From a checkpoint of a small transformer trained on Wikipedia.
Training: a variant of Adam for these matrices, 157M tokens, 8703 steps.
Each number is 128 + 32 x the weight over the matrix's rms, rounded and kept within 0 to 255. Layers, rows and columns count from 0. Numbers have three digits each.

# layer 5 MLP down (transposed), 192x64, rms 0.306, rows 52-123, columns 0-63
094116194111106135163120158197127176086099153152161096139107120081151165127122164071148133123146131160100165141081158107054137141130131080127113117113097107121133182146123125174097152175102154
107101100157129156203135164138079077135094133125118136072119143145078097069114157147118182086079120152122057174164110152091168123151158117142110164165148126114090127144170130117118075141129162
101096118124126164145115155114129126142089107132101186106112107140031168146139129211152059123178100154137097169133137113120150161078103117164094083131135151141110181133148122177116093138106093
098151153091115125055126167119109110101066098135123166172156109124133157066082111131145121104104078143136147095129096125154144160153122174110090167123150080083098105151074138187151150110100169
199165172126084138119139095114104148119106140137140131124135165127098117129095089153154184119099133121135126127110147171138149180079112146184110076133150149143117134085139098127128161164111186
199055121164100165139139142186167117168143144083102161096151146124167102102171114103125124124184162162161127096158156147109066175066115135094076128146150134153134172142135059149118132143093161
164109152098112103119156147140125150096107145135149115119149162130106106143104079133164116165138188133113250153128077087130140161145109140110126165144155106144122071152146118147093113157080126
141148132155134134169141152142105132064192074119196108132134141115163156137092107142135126094201095147111090156174128132162138158174154076162187126144125135166117092161104147147076125135145181
152126118115117132191135092115124120119133083107131112154109127166121172159108216144133138171181107140131183167178071077112137143130111100172127136142096102117180160123173167131105132158121114
127141156169080156157145114091151126105089101120106091135104150181154069104160141144190151170139117116192166150105107109147125109153113140135152101138077099122111114078134174173109143117138137
061039096109122138139158101091114138141165098151106172095133114083119191096160143147157090157164078127130103180104182165101085124134211060116145111114148155169136114125169106176098141131137083
136172148182166173098086162127098118119175117094116146123125130154147125142164147116097138102107114187124135097121137147117052139117078150130128175169123134143120148121145093102149159139103154
115167171170139155103108095132124147118119123176125146144136103111131103158142139054122132150066138148094067114101149139063118147165138159156137197152133151090139149079151125149128162081108179
138139135128167135129102120112155169129160123122119132107103111170122175092090120136128247117153147150117141220076098145153082104100137102140096176105117144224108126196123168107147123106056100
102103102200119155113071133118171131094195097198091137109128099105203068147166116113168136197117143099190079142130105169103124116105132212121104182128110180151126181078211155117066136085119120
102094126200159100171118075138102114112134148073135129128162138175102135121148194123146136141101106090089027122139134106121084099165177140156123127138183144151125143076143112093135113130175118
083071119108125117124156120149160079133098125089200147068175154150138138155093127117174088097129174133073173084143197122083178060139104078167084135113122151134134158128155157129108122132173149
136115125104158115102087138072123097111163123080106130191130162138105110122100107048139099084092150143110159109092137135158101128100169160137107163126133093104095178139127122085159182112145147
085123087102179144156116123142118112149127122105116090125107128063154103088116087156066095118112114073177156096132116192136202136169140110119150099170135153084098140104133120160110100168135087
139075110148093153151159116136151067190140124167196123159156117110104165124225120130126150117115113096176153176095104152119151090128140150118138145134147134172137111167099152140095090128167199
131113152155132152149155137155128183181172123125183091083088159166053130146174150143123137114108117144162111107139159122141147122100103133143196068171124158094072096082167101045149141173253112
157190130154152089143150138133191174117143150110132157148083128157139154071096009149147138076152103127101033149102129128107058117087166100109188075136178125151142086124121109155140160157132143
166147150142142137104133115091140104112129110105106110094127151126162155141095171101188150096173078134066086145118123146155090115171143124100199175119164165091164146125108149165120095115170140
129140183130151099146150121171143105088083152143066113154157119096123163155164135181086209146147189178125101130096182131110125171163138077106166162085164108094189160086146107082120163141123101
092139129103174135161123176137172109148148144133083126101108137175051139170087053148087159155123139122085133103125111133169146126120100098103081101147159180153089131109104123150055113148075064
126157096100177120132101151118089093092107148102179105156155124069091059088165165136077046130096161169139043097156132139149126127153165147156133128179082111116172163097136155091095095159152116
117130157128146138170034084170121121128180149125149185154127135115172101147084120138126131144124129156197114115136167093148092125176131119075228156110106134141083122146108137093099118138147101
099071127130184098110128106152165125133102154115125092152108110129166113107145120099072098132210142150167123075121116111129175079128073149118121137123124087116108171134126056091140147048140121
083195108083135199167115103143066185109130107112169185085109112177112104184146101184156107111209099069132084183138134095097114131095103137102147170181100152125148093133134126131181164187122140
116146121120131123112083107163117099106120087089131085189105119152131153095127140132139137117084160111146206076075138188116138131066127165139118043085184110118133143137123168160196080108065116
123141185111178109066125099109066144108141097156112157127094161135189123105060149182099159061122101155137142103142130092161168104109122164118110131164067162140165106115063174120152141131105133
110152134031136059128123128094139121078081096167123101070137113113132145156076213131143061222126159089131151140111116181089103134125057140052145109082162107134103074092214125164174095124209143
154108178151154111138105137132132155068116076061139138090118183118142095097115066128118169134147132185130212087150032102073136172102109100136089124088151158113097124138124134118104090115089141
148086157137117161172165134160121134143104080141074138131102088136126083157100103124155109099178079119100143121133119164089118071214176131173116083168112145057078109121144155149135100142105122
105073165128113090131123148203159125152132136182113106078138109131160083148163138149104172097117151142125240133082071160121131117155095125129132064173154094119138129111102128098171153157047143
148148131171126166164072099152117094079121132100102128121136121148098101094110105107093168130127106105120108148088111132115130121137126119162054093138110120140088076091084089140113103152149122
167115111123158125161126157118139114101112111156141099131159148144174119097102115097105120166125133141154180121168128133125066148080216130098178167110119142181148133145102130154122096119049128
168067056119113064196104121107073129125068130108133152108114084116067137130141099167141143121141116172138095120145087116078098186128116178101135140140108166073152134140165148054154123134074147
103101136140146138167173159135095084110137081147082140094164163138159156085127076164059073178160148117090164103144107083128147158140142202078121121125144090136195152111070163111171112118122100
184122068158133138134162147140093110140108072147071120141088078122193166139061084123037077199094117173140156089120141134144100102114168151124095125128125188113159120208124142102150148136131149
096152147104150123145182113178121124116162139121109072166121108117130129087090096142108128115112160143140126185095087090154167114090141165158142186107168118108126146120151125088142115132176135
148136154159129147094141121115167162112178100124078152102060139097140059134125087106084184132054122106207125152136136124136127149119167159084141181088124128160097080110213112163158100084174112
120152148092133098136154123114111106172169130150142101107088149177110096137138206136139124164199142092128194155143111115172135094126103099183145146131143090097120109092154139125153109113190100
102138161142058111121117103158149149103173116186111152160114170091137148106126048138173147145121152129131142152115097140104150156100104153148147113065074176143132175075106127139114165154059110
105157141107141122149161147151116188137132123163141095065148133146147124126170104140143224159102142141105139121115118116156110091143144167165120126215119155086112159122086197125070127207132112
098162153076179123135119117131126158122170052141100046188088121119127155134114199102109133153136110074070133134135119138153127127119142108066183155091128152106152199082115079152148118153126158
095154159125082124138165201104076160137161121107150149091125113107120104106146131162132143089120170076124156195142127198186154145136110162071087153127140135130151101127092137083173119133121167
150093151100123062110141105122100069174169077134127154114099121094057125149144185159156151109160115133147187115109064133123170187128137125084079093088072119172160122132116149136130129141149071
163167107078118107140151163141092071148043127118066162168152145159130211132124130125123145062153144129108085130143191101147134113157117117120111164155108098126091116120131102119105154105178153
025140161111059137153175071110127155104114135089160118119127049100219174083198112087159156132068130128139147175104119169102109065166051117088194090135152170120157061153129145127194151155117152
151105123154115136068167119125111100130122112150110127044148167144190138102128122146139133090146148140150157100154163119108120073081147129142147104067092144069087154108108152180104161170112120
093141171123127123109097151158142143151113130153113140114069108115110126137118141174171158146142123160083211137122121148124123164151126118150092134088147135152128103147139087110103150163000127
077085153078117156130112097127134115095100146131238115143170145091184128118150197147121025188122119112154169129101141133086065105144097106169115070087104141151086146173056096139128074126111135
127129148127153145150107116151138105064111128175133168167134149131116123070131156146160109143123128151136119123150186080151114114113090171153139077141144165091129119165169152139112148159164118
083104119104178079147104094205213136153147160110072178075110073136121169171114157188127136134176119141100255189105016114112103143108172170189165152039146056166105143146133119148146170078129106
182165146127145134054094145000068108090140096162152144246117126046112098115142009159114156115105129175115041085130174165203171109211169113188171174114091121127122173094159125110103044163119125
169130106167183064089129089101088149102130117106112181165148136167133123134162022166124104137204138122115104141119123171096146133108110169143131113154164138136137201102117141134150110135148075
152134122119105121064129166143162136145156155136124144100117136069140136148140084107178169127103116095070173111159123129116141134074191162136141109122175166138142129178118125110138132104108127
122086086101156151123133092120178134117151071135116135137081124139099108183132122100108144200093171147087138066075174128107153120140142117157140154154101158130074119083159148123131119107124144
132097112093158188111157149101150114127065104126131148131160160098125107104150153160160168162121105162156133174145078082117176099130154162165200125157157081145113126112154167125148106136146118
170012121108116122129149125163099142161140099131134089113105109135128109042163132129169062088117113111088187158168084051115133079131161121123165098103176049073144173114158140163150135096168146
107095142169109148114159134135185095098102164136149096158137110141118137158159128160155049195128146196113107120125082208103159188099084117122117111168158138142125148167113189101136165137155115
155134208114084130132174075104156167145087150157112099107162130131108178144156130143105178089190065106076242135136160093108105148163139162088083114081149165138124103112116165151133128133122095
160134147157164135111107125147080125169163143123133077143102105102111140096069189135120086086204156103133077134132153171181109126110167101146175191123140118152150111168140137143124158100112142
072156082112170160108138078150139109172130097125128127162096177097130129104079153122096132111166106148104110113113172155126146131166120119120064125183123131127142156204086111150117088127123120
135120164117122114107098170152126157126150075100105180117125106132092106122111077150162105087085142105155097153087070191127083094112170133135089107065136143152142109166117118125099112073084138
121101141153137162129078140162082103098127085128156122143136141190165107126188106085135168170087135099133092067148141151114098132144088104121113113068083179111104165080154131099149125167113074
162085138133159196130142087153142149115091230089146191133120112130159147123123054095130119136080099118128127103083151171103111121157101104095131075134166134150189081108134136114144101058080145
137103184123175138113138152119116089088168142080145084149157093149124111183193107196124155175135165142056215077120113203156083096127138078117056108150116103096149099121106097163108172095139165
100131107130065161121165127195126147178142135094161125100115092148111140065128108147099100113161129130131122164172110187081109106138154115175134207131128140142139154156165068174146118130097147
141109116115152135090148147127095077130145092195106128170151111115114137162113035138119147128118116128167060109149152128176255103176129164147094171134090067053115117129142147144123161125134119
137164160144166152123158128129106160119135123139124163162084118144125101167165051146116174075090096127173079156112149139108141140157156109115097132112101116143123192077085147167074167154121103
# layer 5 MLP gate, 192x64, rms 0.301, rows 53-123, columns 0-63
123155116038135104162103171130145149155136066131167165197106144121090122107076113093152147120103123124140138152102147114172096166102171153091081189147182122151141151105149129121083110153115094
185144140075144144084131149143140122148092101111106122141162174146158090101097099103074125089102127125078143014161128134147176151136106145167112128131076132094131105118109204095188110075129099
155137082149084126107100236138083092154123108132187141119109081119075133106063130125123143173155073151151163125147115186212154128119116150094147139129135095108105093136141152055147067121093055
145192141105104067124162148182140154125170112135145116129071160115099175161152119094143120079145117095096146103113129066171165122187096120093095136095105108084150123142101083145142159146139151
136122163119160150157153168159130100113102118122104094101103161084094082174171116112180107138149143200171154113124072158096166161063122159146119195093082131144173124082089173133120123111119185
139131096088110109186145151183088097150181131134149132099133115099101055183153123107123143147077152133140152113111133180134056106092141144128131140093133103130148122146130157128059137162153131
156076168120126131178112178146110121139106098173144114059184144110135148108103092068094188148103176125118146103047080149126080140130071072164109115099130192126087120106130137098105120138085111
196182115139136091083128139137160143148080162168122120123167149118073109087149125113153121104126114148161142096091100223149121149165140122061103120132136127124124102131074120091176084086109138
130117132163158126146137131157143139048126123172117172150132123119146111166172136092157099134131155080144151111102087122100130041158145181132121154088114123090092133096125137098112121173101121
114131136131175123152103103087111101121203041143124132117130093059100079131079101070125153142130118175130156127196130161161151152172157152132094157130124159085121072143163130107189157076133094
188092165150111111103159132148108091130040125196098131091097142104149097141145105157080108117157150133162142106183128142121174113077109079113130167079043162179185136138144114105176134094092137
116108138148176123169158101098100084130119107205126103141126095115132170086152122116118106144128098165142140073131150125158115078149186122133136097099097143156122121129097144118110094156151144
159151154077142126124193149099030129139191063116133183151102129102070118094092127128185120171122145109138167150119109110127076125121151105079151111110090125149188152134088102138051087217148155
164113088124193080184206129116088118175090141229152242190089134122136179129083108123056111146117120156086172132149118145145126099163228122103128119167103126078125103156063124041123125122103088
182173131143092182154105153186108122156132160178114160106122138143144108147073115119151158100112101082146163182112104109122166115155149177099137139135094164078130163139073120117141139118102089
162161210139113099157129179121105122111139163133162100141175114129133173127152132124116151176137156132168165147084079074143096073152136137076086116080126094121124087141138094111185069141121113
167131069140165132192121081126199113146133111139149111186141117131099139119123126132130189122128080111157139138089099120150144175148096090122130185163130108077167032144107166155108100144084115
169131110137103074124119144108185099092115067223122107141105172117112130124159127132128094140119100127107128113093065192162127151125120157106106138119103113109111148169123063178154093145114083
155141105115135090170140142067149165097099031193139147146123129130123145117098103134140130105116196057133149176154142117201150147090139178094154092069119040102200102156148153121132123124094122
201124127112110082127151128133111128128095093102163102149212142102099157127183100141123196140124135155169171104088133122116178110145063165111153145102094170148173127117090175165150122125117169
176091100141088091099095115130142136153099126146123157136109115072070143129093096067150127140106079160156121109075148122181115160106146173112138119093132136113122157127159125118081064132072061
215078162163119115131149172142092187092077089119119128143135126126092130120157119180151115117166088125154117137121125095144108112163126162108141138101103145124148095139156122100116085130080126
127140106107139147107141131093184167152099139158133156190146136049149135127085112132131177112118095095080170170144118081141135104137126153063125076119134089086126100157153105055129158132142148
105160130165151126126148128177102079186100125132157108121158148088139091068148103116070121116146105116112143049094129142144177154078167148152128178065106097125144129166147152116156089084129085
151159139148151119191137140116156098093124117125120099161131138152123132107140104127145139127115162105066145077081111197129173152184114217091155164114113141117118074123083143181169171097089098
174103153160165146140152094165094117213116118136093160091109096117106145115142107115135105134108113133177148110098177186145168113178103114114121162080152164089130123131137137100113082122136059
130140148167156175096140122078090166138112152156172157140082114087088173095180116136129135098156081150115149136144157147121144071154087161188137119090124148128103161157136126099038075128101133
113155108162098146111139194110081090097126057162196207104133211073093171145140061109108182087148119179139161187119067223200177113123119065145104182168111171093136094080115159103111101082155090
106141111123151133194191116190123114117123163160126135095191181139144117066110091149125130101129133136152163106107106174094155124114105141148096128138155175118097122189075144101110146163088107
119152097198119111100128186088161132119098144178158104125160110097097086151071120101112189193126199126142178142094089116105136170124136117128131168100140133137103111089091127097171138206052137
157143151108111111158188141092113104090143111148154134119130122118101158179094071092075111090123079129126166147119111149105174137113107160143174120189098146115122116084081138122201058175137116
189156144061130105135148153076099118134169117125095157139143105135125080148068101101089145162106102115143126125128152162170139117127141125119090101089117093072145095140172174093104054139122121
196112109186133126130172162122119071114083126242156125129152097110081139170117123085135089126163067132082168090140095080139137161190117176108078182149134115177168113177101160145079103140146115
161101159145183115197113126168131105129138158138140137166135101127104164089153108142137092078147122139124169101108138141161124111137076199195141113129076156132177143122135155157115104182054118
166153138116120131178106126116107150150124089132104146111096134166125140162130124115141114156176106135164131093095123119167074118142114149092108143039153053122118105074130142122112118121097063
182151106164115108186113160049136110182093119198198092085118128114158137159093122102141165138134118169123152079107128169058148139126078099115122154099069148153128115101144138178069117117097107
132130128105110142121206195096079084148102122177119150125063146096077062088136099109148113115047128172163161134183184189110138165111098109211095141080080128168182125185169157139123071088128152
119122128105127120126124137126109082092154135178169167101130159168120107154133096114111137171080106133145156121087138217194180133114160112104130121079117108138085108172155193111176108055133148
176210113103145114185142102154129102108134056129170153112118142075114149135143077144096075168116166102118180047156152138104161129161093157045100095080100142141220103152144206112163177179059122
124105137075145170154100082151121140142107093125048146097104117120140173075128120110127095187159163117158149101098165135123079122109106121118108140129088095086137199160103158080121098095172158
152186151130068130143168148069092097089167155122189137093120079084168175121173115102137127124173051107167171205100121075169142102132112169104116160144139137119137075119122131150115132156107119
130117180085169113129101135103134108187154129186160128086113091114084153099140127118161092182152112095148135144086136118148093180143102186162105091056096078088102163111133138150067171138083141
128104096141168095153194130117124100135192158116137154159162074103108175086158083115136131047139136167115152164119073172098204072106100164130045105140057164107162142186098106160159148145139153
220107103149126120061098179159135078188149156127143162144087155069051165109111122134100119177163144122185166118167145121141162128154116166114101146080079105183129127098143103136066119171104133
137116135128036082130099158156126064130126148096190149133135128085131077156136097031133131140104115168140172168100139178092121147102177084141146171070075160194150118172104166121148103141094189
157052125097141147152148119153139161148112142201083148139141176153113109141116110113139181171115072228120146078091109083108093099117148176128152102140108057127142107123140116119050053147136096
135149147158134146156152145154098113120095130150086208144131117153126125105098112129134086131099119096133142115097100126155129111131098126099112150117135147063093142134140104109086108180144105
101142084111153125183108107081133095155105143132134139152128112105106123135127132157146144101113113146142191071144130163116154100104136161121104079070108074113187151164137102141069079153115145
164124131114104142174117135118129094102160089165139190152102142098091131140108081121101208112083109118111159084100128134161133070122173141163138143156054105148137169111133135131133072148144141
140105076150101156072193149098067126082122121137160152167115171154126073143107129078197150098124107146144140132064117199104186087132114098087138142138114080132120117106129113113155129097096137
150122113117145135115198162094087104129102089158168158187186087123071158134114092068151148153058086136064154135164112181139134087157146161150077109140131108058120080239103139090085076143154121
156111086117131128116181134139097146037156085157178165157128140122100151059149114158130122115094108120133163102134154160160149125105095139163093107114085110127068106133072084107095116173132101
109167187124129132122146131178109085121091150114147111079134127125162137123102112140109120095086170159154132090150152165142115054091151108110079104094102174105119073147140095115203104093140151
108165140099109098147187135083099130112180090162176157152048177109099123162148103143107160151132114108127158149128141148144124139145145102111150150131117122111128149158134131135140145167137154
143154104172114111125153172103158111151158119175160173164151127102103133156116088130125125121118096173128171101095118121174153109126161168117100156120064057088115136102086135103101088148071118
180142141099081148110115089109095097116175066111103073072127117092173130162067108130168122074173118096102145150063079177108158124098142176157129091107108142113139123130088187125166035136117119
171129133113113138129170138152152141148127054104088110119159096142087152136113110161154150133084135114100124110097139169118132081115082128147169149075145114114162159127141089171148090152131153
134125162131095094160189194082110134132117189182109176169132126083155141091155128130140173153147110162185134125198121134126151075108137137124144106128115104068180138095094121136063097116083115
149144092097114078139151114162160136121105088175156144150124139061150145131084119059156188184112117187163137167134093102130101149100123135132069100058148107119159137132162158140068097128080075
137152147154143120110108127110139158154132069141114163160138212065166143162067064106098172125112096157130139137129124127205111142141125104098127143135131143086103172119168124148139121186139102
157165097181181101184135168097134144091140134128157113171126129102049144126101099154158150136141082103093142168119139077171135117122127178088137114165129106124185109106111146136134154173134122
143171110109176147116104146107099098181187113137148166124061116135096131108056100098196087085098143155171157140078132210143153135133069183173150156139154061111122132162165092147125088082110166
166168111132139157112149122135128158142181163165169147167102109067124131110176133138134128131091115124142118153112153167130153132100127201138108131079102119155135156105121132137126107109095133
162120152124120151171116120125078055083125073144135129081144115155100125121122117122060156096122127143092157161131109136092126129140114105158199150100169082123146069156155127100094155129087087
170089158141112136156150192134063150116188139162102165115140067108086085092087127146114118089140120145148146139135134188115132098126186167148134115101170151129110084176134108073083106157101147
164107138110099086124100201121131091125135122111179091155076108157119133108141117088166141149153122110093133131122107144181133167142128222186109135117090124186097071071100127122163118124113123
142133134126139169124138182087125124074173086096133150164150183152079121157126098069166191112128082119147147170113120157111130106100141124168090091076120100134136112126142195067152070100115133
168081165137127083105112124100155094158100066200147118174204152100132174116131104163205186116138129157200172145126175083142142146147142191135134137093116083096121153053119163139137118150109088
110094086168118103098179112112181096135175170130169224085167156101115111155127105134172149105126102186128132137155138143138115104151148115113142129081122109105088106115140114118070133212131145
123129135107167138065169148135103090112143077138147198228091071102107092143099068067101182125101130141123149118120064117122173075168142180180103139106098126100169105109138139127037141142139127
140096159149155141113131177091118139093173121139186162156125154143104107150137118157105127114147159075158141119115097121124120071159102112153117178122095111097121097119119074128125107115128131
# layer 5 MLP up, 192x64, rms 0.317, rows 53-123, columns 0-63
113165118156114136129132121165192194134187131136101076178169184104104098114113124105124107107150078155129134172112059111177109094131136131099131115093145138189134185074162144125100133186113163
122128148089110136081091088152109112153158152117120110112100106126144107183135130167144164157071129114124115157152148122089113129166134182070132079123119116118152134074093154153192085179101189
133133076068193122120125065142100160160145153133091082103126127200160092187087125100141142109125093102076129128104123130077138114102121157139136119124105080112150148042138092131112133087139136
144149079134163155092127171114130112084115127119126123119144131101092154141162132150115101115140174150119117082160105129118213151127094162181148166144141167122152100179123111176165130167102121
104132195093114122152128187159099151085151125121110059103133165140176099125115129097175095113089111122131135155114140169120167106149099123139102167148083132072160110168198132174138096070121144
159141104156102127142145135165149064129098038161112133123143139079138150137129118130177132147145078104118160158144101119125182095080136130126138079114126126132157155068171114114156155136154099
176110108124178133109138165096168166158095179149117142123167138068107078145127137151121077124083149081129155158117169090112153159135102099164139203091153133109120139142105152136168139121134172
134131194125171118153096124106116103176120140086081164121087078096115151144172148077110095104133112227138133120090127155119111141145167146089107087119094140082100134129139145128130124137124129
088090139144085114141122149140164144110142083175105104129149074144130141142100130158142115131169148119104113123168165180166083127085134067142126189106113068120155098090101141143103169121121166
102147146128129100085067124030127084095151159085131117122056107128147105113154122096183099172144149174079116103189135109137224111176120174182119180143126117127090148101145111107127184128136097
120123133124124134124132141137116163157156130172157128078092126145147074148184145157123106071119072115152120128095122121159171101134178147119147105148124107167107124139125118118121067168146094
176110119137132143085167155127144143126182148095136151100157100078137105177195135110083151082122140157195143151175157122089125146111142105175128135118111144077165158152125173121167187115117113
094148123095128049130123093088167139072145140110128152188168065112140132200210121121094138105149134165056099110159137114132096117117092066142107086112142196103159090147159135125074132128103166
125109187143036125084108100082238166084122143155106045123124184089124137141122141132148117216199136123161142117140096132147081226124150068126166147122151176099083153051126150226138123143050094
117143102176098167133101130147110160110140173141169114112194096117125126081119145106102101173121144128136133167190105100086087102189144102108129143170065142120102165118078126183129159170166090
069141139155077142154121169116014079094183126141151146080170123126148127120151127127113141120102092166143119128112131127091109169058073080150180132132154178106182149139104178104119124109137083
104107125154119156098108133118111123149083142139127123102147149121096116181114111108129114117082155094158109132028136128146150082156097133133146122161144153139088116133097131087153086167141067
086089157185081130157214087125120156114084203151116151103133101088097177148137134134107144104108148165094141160134105098108168091126132103128154108095115143135129129101141132168136165133096149
134115073152072147158144041120113148130111078079108127152110137079064147136145133112073166103105111140093127161092114169093132139176120102166128143104108141137104179117110133158101118101062121
151101098183078075170155130175139150100127081133168112152147147106152171168119131072147064039133120083163134129150072151120129146157160140179177140150158108157116126102107214172092119193162154
160099055152110140096121068162133100133139045150186148068196072102077185150111134092110091036114143112141122143072159186189089114112118075071124104130115171127062078146104129184130168142127177
143134155153067117080191181122107089113153152158132108131133123123128096083140117139154135167110083115160124169097168091094142148098088144140135122123158109149076153092136159089133174098183094
112115138157139156099148209107081141109116139143085152168169114141160094129169155159097158195067155187107153155180112131171091108166200115120105147151167143176132103102150106157095123056153109
158110151140117129122111106139131119180066119128122159066122052066145157103115130154141134121192049056085133172094174114146119160122154164117130101135129109096148142127173193137147138171129105
148113137193132096110122167122198181124168108129152155106116145185174120113066152105065168112098070164128126088123127132112177111144146141126103092136107078141060179110082105128122110138095083
115110141144158130130134092117128120148101169210119090123124129109122111141137142158098090183147121175106134161087192149119097121166095106161144148134160116122096070095136124091103103107141105
125132153186162129109106077082092134199083122141167064085105136110144166117133127113100155136168079141089133108128121111104186099192086155153121101167104111123135120171160107149146148113134165
120134153164061135106166103141133138103146148116196112088108156138079096069073114136107128089149228049110140152171078210104091063154140154072118135153085166083144123128094103128151187186144113
094175114073114085160202109142081119141136124106095105143105126131134111118113140178144157161125174137148150158135086202123203163084107143168116088105133128140139120165158100123144140084161191
157164180084094142142083113136162088154132117065118140108056200108098122163099128111078087141138143155145127106143120095169123149142090165075122086146145135126151159145151085168127108114082066
161163061115089143136185132185096137140119080162200149159170123071085173134157088023161175117050102165159129148001040187154144078138037157157165119168100158114140167098165135128117097117097147
132145177175042126158151164107140134065120100114116084095110187178068152163182126117104142055165148103069121136136056152134162154174104138111148093110127160145139203134152177141100154212123092
112130145132133092137144136088126155153179196114147146136156088092070076160107118107104188153114082131164116194082131147174161115100113136144137110150173162128140145115145156137084136179096136
093124129121135143119166124173123102167139124172121146119104145091151133205082125135065116111037140069131157213117162188132132146132070157124169072083174143131132106129161141144126166137127090
110052143150130136081128157089113108163133070175107098130126136139131149156155107174108116084128134118133113156113129132161088136166103120154139103107159143137106132177128136124094138119131107
106105146130133141129146187149110118129153124114154114136151132067069095155090119172137120134121162106124100095098115121094118127092183177142112071168108142080130186126105097078157168119133130
153120162111136169101137071129120106146137129085124138135195136127197164153156145212135199196140066099145141139073146100170118135104095144116116091111166101095097164168115116141112107122123088
106138194176153167117101103103133039136168117101089102116096143124157174084129143157126130106181193189130142129108137143047150096110154140135149131175151115119146122144140082147148189142084077
120137093074122131097118105178081145063128100134042057098130107103118114184085127086058179175076143176138130141112116093129173103069122180180120154173176146135111087164121121178131104157181078
160101168109110116110138070142125139121151084102119099107124122151106147154169114139152172145114108114086124098102166111105110104092115084151157121072067144099124138164152151131144146167098166
164133165132155094139129157105148172167139077123108174123153177175102120152079124075053201156093132198189145132089121131154129163049146153128115113169137195134076133108104081109129151112164129
136154148130073163167095164137089146153145181067105116138125110074098125136149116129143115156137187143115142130094162168116129122126079087125072107108153176121099155163136153187097153117100178
105130151096152109063127152131078181170085193115136129053139142151224114182135119097169101082139158115152114181162134168101155152114150132131132104131126135191127130091139131124187155151134096
127122150121117151110128169124189138147067060099155146115201097125141097112064123108122071124119145174118140151138126185137098138155104062129139088172138161157109110139157115173140081113117099
160113098129079145108119149118143090121110160121108203103120121095106111169128129155186144126118124178171151145111114112190146199130103140138064137145114091139085121144094204166197096181137074
113086159128146110148140114197146062121120079168140125091154163152120125073078085120074179112118147149156119081160135158099109139105113122177166067156094126162080101168153152075122134096134113
189164129106147139127125149136114131134092152169129092099133108195156115085104102133086143120127103043090151143157202134137145152106132168119183142126116099086159130148138188072113163110126108
108098065149136202129118150157139048105144143086155120122088099144060121101152126144152114100108107138140128088190195113112100141099127111130176121099145087207136153178123115118144134061158092
132094117127085123145106020112096079144131079102161140118147083120118147048161118145037105155141178148183123114106140147103119053169206075148081109121038151094119142167199150129133048094138177
126077126087129159164102091135157163161137152109161083119133095127079166144178123142143134155120200085106134117151087119110110153140172147162082132157124145125139080110177105115190155098157140
155128123133088181088117136106127107092073154164125128134144059158166126102075126140096088167194116117164163145174121130156144200116117081135186108167130183128163098100082131110129079192084100
130126061091150163097142091114097151086165066133159152123145203074093127067163125150164105181035066117079118204091122187171131100149088116167110119066116135162110159174112115111118052124106119
097179153107117102111152095077128130155116079077106139127097110130142155142127138098142109126117191153125128145124127149166139143103100110138105131141143138136122124128062156147207110135132108
110179173018116116092118079233025119196162182167053138089069088154106104154180141140184120174104084165095149119103130055151069113169066113155189113119098085124191194180160059116072081117102094
130071121255103122093074219051160134210199108069112169121199138150213005224071237207177128133255144192105085183198110063255108168059134100071090128245109032161041062086082078136166127102154135
158168076132184133110114059093129185118166120176189107138115134091158145091160127120150137128115097200224093120169115082104153106131069135134149162092118167138117134111126138131122115182126153
120182127125126111197187151141135155123138119163084128141151093094126135111141121076155130170156192178124119108149128140083148126144107113122136144090111140092149116074127131165118109130110115
176120159173101137148082111162127142200125154115173102139075138145152101133117129080120128121106073180138137067145135137104113174152141195123114100094125106166147170141151128161093128137149128
155108138128115103169101128097220151165136167154102142134098129125187075145181122164169128108184106156124120122118130136139073149107141165128114096126124086160144076095132087134120097134145123
128219099171109139156118148153136134137184142087088146134119157068053149134121085127188140126144070126130111162148121143113226153139082110076158110085111126132143147209150142078137131148180163
088200113147167071162139153103128168137140128106171096108127183087115147095110148118098145143056155149168123128155157141102148155109096120113173146140142143102155070200173119150115158125108145
151171154183039145126113112102148110143123160158201126092108128103126151086118117146098164158126105103120150165134116130091164197209103092089174100118188124154204169109132165136157134131081053
150176106172122139119112115133193156126117177143114113141114123094118180156178133126060114110095114124155138117088124111114140178109123180075084109130109121107128115117066148117129107134102150
101168130112121102122117122159128142091161117138112129137141140093130099205130147145120205145102184140115131125086122100155126151141164102131087172128095148142143122122130136106083115087075125
206173114107110141149148177104165131094145118138124089144126093143139122114160158106134126156108125110159186146133081160143134154103107175163143127081136092163106116120129197128129125107129123
134066175149106143073147148136114099113121159168127132120122118081155131188162126125130152102137105135122116113094141091090184147158109061082110123156116131124163165142122092163137137018101067
096161174101062082106104190090076105146104165152166126097111150124121103171132145166108178091201161117187125152162152127161125174149142114113115138109098130146141147143132138122195130096169203
160115087149102087110109204123170112168079089133099110086142109119135091067111116199100114122163206099116128114133090175148184126105109049068120101116149194076138119115140164179084191112159118
082144078105165101109149126096089132153115144125122137098139141091180138184162149121161146184137117236109148133107078125123147140168096137088157134137161118174123088100124076115132119138120149
186081127144139096125052171131150110073169166104123146139106149181132120123091199122160077133189129100129132141112108180164131169104160114096114089155247164154123111095119125122082187127104083
158122078132083115150191095140160114171106113153109087131117120101125137068120180156151100136149146185096137139174125154127114165135100141109141140150128149107162088144127170147129156149106160